Each number is 128 + 32 x the weight over its row's rms, rounded and kept within 0 to 255. Layers, rows and columns count from 0. Numbers have three digits each. The size before them is the row's rms in percent of the matrix's.

# layer 3 MLP up, 704x256, rms 0.154, rows 658-661, columns 0-255
089:111126114136157168125116116084186077101098096192085144136142181106117121092138156131159154082102089118116112158150093085126156123135167134107135111163116125121134114125124144162159017134123091157147107142093059110118112126165086166136183101187149078205121078101094172173089121156134048170133086058084127111102182127117130144129141141136167173145100097157120134151113097121201158168203156171119165113150054132148115114112165171151115145093155118156157144097124138081134127178121157165164166114130132137090136104152175148136161158131140160109077074123149166098148120138122108166100147181095120107053204139125086158124110157071105126137123148151081073148167100181124148133162129115116212131131131152141128147104165127103101144077125096140141098099106136190080154173055112
095:119157113146143150176141188099111124100138122128114153121126153087105113106127130121099151144097145058116153135152164248127082177149112156158132133080061119181183037111119080131114174140094099132114119087101162111150085184133153114080098121125188151108128107086048132162142155142072206127080169131156132161126130114143148114117124135150103139113138134170143157118066095207135133154141129138139152128191118080137110121149173150128116065136132062141127117106131127086078138114146141134085149127141168146153102096118112156075119130162132141187114107102077127128181172118136188119182144116197123073129079141140201115099125072105129124139140140035115117103100114170102121131101139181074137190155167130118137146085142181089151085150181148083128115141116140096075119167128094
098:158165091108118105087141100125120174101136124172137152168122164088167113095133128129109117151112108173098080103064129140131137063155156172186117126128107176160152134049086173117102138097138169162095172140136143139128129079123096104154107125136108146128159114120077113192091149114131159150139145085109125138096125097149143090142163076175099092052164146132118170131053126095133073177165117115126111116113178135184165127210166128112106148148132099154098095167222097146104134172141164111121145098176138103157151096204087099119042057126167123117104138086115173202144104141067139140124122174112170135109133122139194085100093120112189167144118144111157129151146188187146097063119142138138121158125145129174129090122068123188137142092125134091086142150171141126075119151098092
106:161131142134101121149180113128141132101119117110141143190145077189143133153143124094162117186156130122105147105081141132138081209127154159149090168172139170175102142158060130144074169158144098178136120156145069159138154119150140157101142187142094190125184118200149111198138109211109129138131162158168158104154155143141133174151128108189149165119137102120143146120109085153149124097142108104110145133147076133144076124147121112141144104189082146100096077140103140125120120085127187138190135147146150119075057118102175132173179138127109138181087124171082165077096125101069069127132106100196153125198121136114144116150127125136113124134160180167117134119096107116152140125121195161135155132171085193128133139190134129131141192128157186081106143107137119118082029101088166
# layer 3 MLP down (transposed), 704x256, rms 0.141, rows 658-661, columns 0-255
100:196127154078172102126155170149136159161113144208072115110125150130066127088149132124138099137136100138063128109150136078146145088091131119181123160103096140120187135178148147115139118127068122047132066168107130072156098184151134091126132087135115131126165128117138191176102146107128110151137140083165150171126127161139219154105098107130097161116140133235152082148187120126142196119158131118121148055094124161089122145092108135198139154139133061154102122124124130048110139137176137093111095180114110127155108149151139112153139172126104222122156144075158187146112174131067127187143160137148156082125108148126166093094137170135167131093089115118159111141131111157146143081076134147101168093124060124142124135133158132113153092122099129176102105143190104106132074160113116
104:132133092186111133092143147135139073141145078179127098170139095170116114102150068090131134146116103099117125125090191213089169115131123147146144124124061164152119087117102086099157108173140071167117149104079101060117131165150108150209121102122068165121171194093090137094148177157080150130093177150137099113122153142151120101116153131213131071157124087111097197121142096152149107127161175099119133149136109174165134126055099068123069134186159113162143103152187121161101193116105083156128142122176130130056080134136095116143139165118155250146122088124124125160146153174159152142133118146101176131106095154147124105140132084156116154160129152159137076155191122114173082095126141129144128148119142137150092134135180129155120155170146157105155149117086112123080106162174147
095:155096096130079115105155082131114126084178123112124148133122143113171171108090092106136107107102185128147174134173102141139114109123069085124171132183116074177087090103110108036176119081175133098145154109149124107203153086108111097099091098136109108106132130087097126107113177172063084146075154129131100068148118152139112116165138106194121175109158132136108116101093116133108113134118140107176097076073162151142069182183177116111150146142126116149094203112135113147152080128098192130183099155185121109138163085137137131156103111197126062154155131117098148170172125180147092187162141178148132127117088168151096169099114117168167120078097073087091145123090115072147119187161134108203155176124120150114115143122124147106095189151097138108123115186175111132128174112148148
101:138142189152196116060122158179166165136123094148094153158143148189127143091113126105151167163138103096076146154111101095103115145167097136065168113085079098109080163118169105144165109111154130145086161145147185117128173118101107131123166138073108119115140181089141137111164114114088109119150150118158089141167173097180143130118152110190099089129129132157151102116104093114180142111113152147138133151135140175103194163135090164113188114095151131127148110151092151151109124139073179147081080088132179127118109106068110183165140044146133032116136106120124127091124171163079124050132116186127116183075147148185153108106111130133137176243167106116169112101079093118119147078159111130164138162133120150062147140094125165069166152108156134119129148177141109114138161075133134
# layer 3 MLP gate, 704x256, rms 0.154, rows 659-661, columns 0-255
104:139121095114127160052152153163118191124102100122101122178095155129127068143137103098154109171103147142078117145072172115092160144158133096104116073150169164081136164112134148115163179164111112126130144065112108137147122039117113138139026113132073097109151159150196142135125148113182100121133079153118124140093135084138102116123137126161088096133077066161121102131147089133118117098161140145093153076095096100158118085139112122141174109100162115140092098173127110184140069173154132111143114100122154134105128151135127076144135133087140104098113156128084129127136168134141186095087098116099177146105173119146115134192164128145130162142121160148147115117165157164158007064120143102189174049153148109087063157087164111156055069160081114157188144144092103139157164130136114
107:119156184098149169107116141109117159111153151207128114162132174145152110140113134121170104173120112109122047078097112147093136177135116132158084180132106132118188115125185148176180177172066139088105157140137103135107075098115122120164166134103153122133149142115152129112126131105173167123161112127148098178125051056141065114104100148156118121136147117115144139112120132152130114165143110122145218097146124167159090117103092066164066111110120149127143153099160123097128154121107137147135167104161134152115101104113125099089119137185135159163119127141120138107135151144079144020098093096158103136129156113187137100144110076120000118174149150141187128138148154192137147121096112119049098159149108146094082083141093097157104079185147060158162144083096195145108160118120180
103:123176135141156166103117146131136164134172132152154115124128100161103139092129142170158191123124088047104140120163119115088108136186110099076134117131105113065098131109167106116163084074140110154141115103115157097140084093098100128162145161164131087119146139121170133101112120052130142071193101160140091140120086113148130050047119159077201110146141202151113117143130128167108168136136120114115091173114154174124186120135096098096169084113172095085117165135044171101122068148140113111069160132143155130141141138176073158091174172182169090164170093139122137181107144129146160167073142122120147181083170127136174174068101150126126141132158157120144155114156066108146117157117102123151083171120156132144140117115147121115089130197157137116123159150195142131149227080164149